config.toml
num_hidden_layers = 9
hidden_size = 192
num_attention_heads = 3
num_key_value_heads = 3
head_dim = 64
intermediate_size = 768
vocab_size = 7540
hidden_act = "relu"
norm = "rmsnorm"
norm_place = "pre"
norm_eps = 1e-05
positions = "learned"
qk_norm = false
attn_scale = 0.125
bias = "all"
tie_word_embeddings = true
parallel_block = false
init = "normal"
init_std_qkv = 0.0268
init_std_o = 0.0
init_std_up = 0.0268
init_std_down = 0.0
optimizer = "muon_variant"
learning_rate = 0.00703
lr_mult_qkv = 0.7
beta1 = 0.95
lr_head = 0.00756
warmup_steps = 200
schedule = "cos"
final_lr_fraction = 0.1
batch_tokens = 32768
max_seq_len = 1024
doc_mask = true
train_tokens = 191800000
max_steps = 5854
dataset = "wikipedia_en"
Each number is 200 + 40 x the weight over its row's rms, rounded and kept within 0 to 999. Layers, rows and columns count from 0. The size before them is the row's rms in percent of the matrix's.

# v: layer 2 attention value, 192x192, rms 0.0644, rows 45-51, columns 0-95
# o: layer 2 attention output (transposed), 192x192, rms 0.0746, rows 45-51, columns 0-95
v45,106,184,258,170,196,148,150,227,179,247,263,208,212,172,269,158,181,196,99,231,147,152,191,227,241,264,219,196,221,196,166,162,222,233,155,167,159,237,264,236,245,151,46,240,239,215,205,192,212,192,192,212,134,247,206,223,184,240,262,241,210,113,254,187,215,203,185,234,227,207,177,191,185,230,171,187,206,186,270,223,147,167,188,277,274,218,230,226,147,182,192,209,195,139,199,171,266
o45,117,237,163,200,231,152,187,233,265,158,226,188,210,139,160,249,181,216,262,151,204,301,178,219,212,186,206,192,181,278,249,278,153,196,159,244,255,177,195,64,131,145,157,180,133,147,195,207,123,127,185,247,177,168,114,174,215,221,176,193,239,223,146,214,176,164,206,224,291,190,195,224,192,228,129,261,212,208,182,160,151,246,205,162,154,257,156,111,241,203,198,190,251,164,214,207,186
v46,122,216,201,183,271,196,238,196,157,177,190,206,214,172,171,206,161,186,161,229,173,183,236,206,264,211,269,219,191,191,166,164,197,223,154,182,62,228,225,195,220,198,292,213,201,208,210,201,227,249,217,249,193,222,267,208,238,268,185,146,261,171,216,192,211,110,212,209,158,197,193,273,153,300,182,150,196,214,160,165,158,142,151,184,228,284,221,148,171,215,175,184,164,165,206,190,155
o46,121,178,202,154,200,219,232,206,240,166,261,252,172,254,197,234,225,216,252,152,155,173,207,204,147,119,151,205,171,191,273,187,218,194,206,190,287,161,224,176,239,204,142,202,154,114,204,143,212,171,194,225,152,142,176,142,152,173,212,196,186,170,175,170,191,139,197,102,219,208,206,172,204,174,269,258,331,195,247,159,245,221,178,229,249,165,140,174,187,248,236,214,237,189,189,272,138
v47,119,175,184,149,176,130,145,175,216,223,181,202,184,169,239,212,142,200,190,233,214,263,140,201,213,117,177,199,191,266,193,157,221,222,161,177,173,140,192,212,178,263,182,169,187,187,213,227,171,113,260,194,148,90,147,139,233,208,265,242,237,161,242,170,184,262,183,138,283,263,115,192,206,208,226,232,148,265,160,134,243,206,206,153,180,263,223,297,179,159,225,175,193,183,237,211,237
o47,128,236,246,226,178,306,212,235,176,223,184,224,246,191,248,186,234,228,195,241,210,261,246,157,279,102,165,212,205,171,200,199,222,218,222,191,211,184,138,182,193,223,156,207,171,173,207,226,162,189,199,162,215,313,192,217,125,196,174,157,233,288,250,193,184,90,205,262,114,180,169,217,237,194,243,153,169,236,246,202,190,126,213,218,185,203,193,176,214,171,243,229,162,132,221,163,191
v48,118,185,169,197,234,158,151,263,188,189,211,183,147,177,188,221,226,190,190,203,219,257,234,227,197,169,172,215,191,182,153,158,201,228,243,175,129,212,264,206,228,136,231,159,217,238,134,200,190,181,211,218,180,232,153,141,177,293,296,174,215,190,276,192,152,229,170,253,203,180,176,221,179,203,245,130,246,220,217,146,130,156,214,164,172,167,155,185,185,204,205,207,201,208,228,135,203
o48,110,172,221,197,153,255,224,193,199,215,225,238,199,122,216,190,202,241,221,156,197,229,154,212,215,193,238,216,200,187,285,211,249,239,124,147,273,247,197,288,170,191,217,193,171,176,205,191,151,257,226,144,291,212,123,242,219,223,120,179,184,205,227,193,187,150,214,134,157,162,228,240,190,224,244,226,177,199,197,196,242,204,223,215,261,212,132,207,247,180,205,203,197,175,177,277,169
v49,114,215,274,165,206,224,212,166,214,187,181,174,187,180,231,190,173,276,160,134,196,260,215,264,156,259,201,203,237,141,217,224,226,252,139,164,240,159,224,188,157,192,204,182,173,201,126,244,160,255,174,189,149,204,138,269,209,122,201,184,187,179,195,190,232,207,204,164,173,144,265,200,142,177,176,204,188,156,242,137,215,104,159,103,192,215,171,162,226,158,207,184,122,211,198,241,171
o49,116,180,137,200,226,170,179,280,192,155,196,225,206,168,157,230,250,208,206,191,144,223,178,191,174,94,201,172,148,216,251,165,149,160,258,213,251,238,192,171,202,189,149,199,227,156,226,114,251,113,251,232,214,216,229,175,259,207,189,174,193,191,197,296,230,243,169,137,242,215,155,198,199,226,202,233,197,184,150,262,205,238,264,229,214,223,281,230,243,203,193,191,294,268,233,193,189
v50,116,247,226,225,188,142,193,223,130,110,226,194,228,194,260,212,151,220,313,173,199,157,159,272,166,152,273,235,278,196,212,242,294,297,257,181,181,93,163,215,179,230,287,206,175,223,220,258,181,129,234,132,229,194,188,210,259,219,231,267,168,184,188,178,211,172,196,216,293,184,193,131,247,195,210,227,262,118,244,289,172,239,257,209,171,238,245,185,216,159,147,207,213,221,228,228,242
o50,122,198,193,169,172,202,183,184,216,240,214,265,167,161,279,185,270,178,189,228,178,299,224,175,251,182,178,182,175,228,153,152,191,209,214,208,161,212,232,100,201,148,190,222,267,182,215,136,211,191,138,208,258,193,245,200,146,227,203,212,250,239,157,143,186,230,218,225,174,223,268,158,195,192,184,200,118,196,189,253,180,160,265,194,216,185,238,223,221,246,205,161,231,187,209,158,194
v51,114,179,146,180,232,174,187,170,145,262,208,169,201,275,153,143,202,142,178,268,244,205,153,235,255,196,205,177,292,180,226,155,232,204,160,191,192,315,186,209,256,162,175,249,180,208,149,213,253,211,230,186,173,182,142,211,208,190,180,225,236,156,237,159,172,204,160,245,211,231,185,239,169,231,232,171,209,177,225,189,175,166,279,181,224,180,187,193,180,167,206,240,167,184,218,142,156
o51,117,193,234,221,174,178,205,234,197,192,193,223,155,158,239,272,212,225,218,152,231,253,234,253,168,133,182,209,170,259,263,192,155,213,177,146,215,180,247,200,93,118,230,179,224,212,218,195,155,177,195,180,217,196,242,157,230,225,164,169,186,173,137,187,245,101,229,205,151,128,191,156,198,142,237,226,207,226,216,168,261,243,188,191,241,262,157,194,189,138,187,136,249,188,133,279,188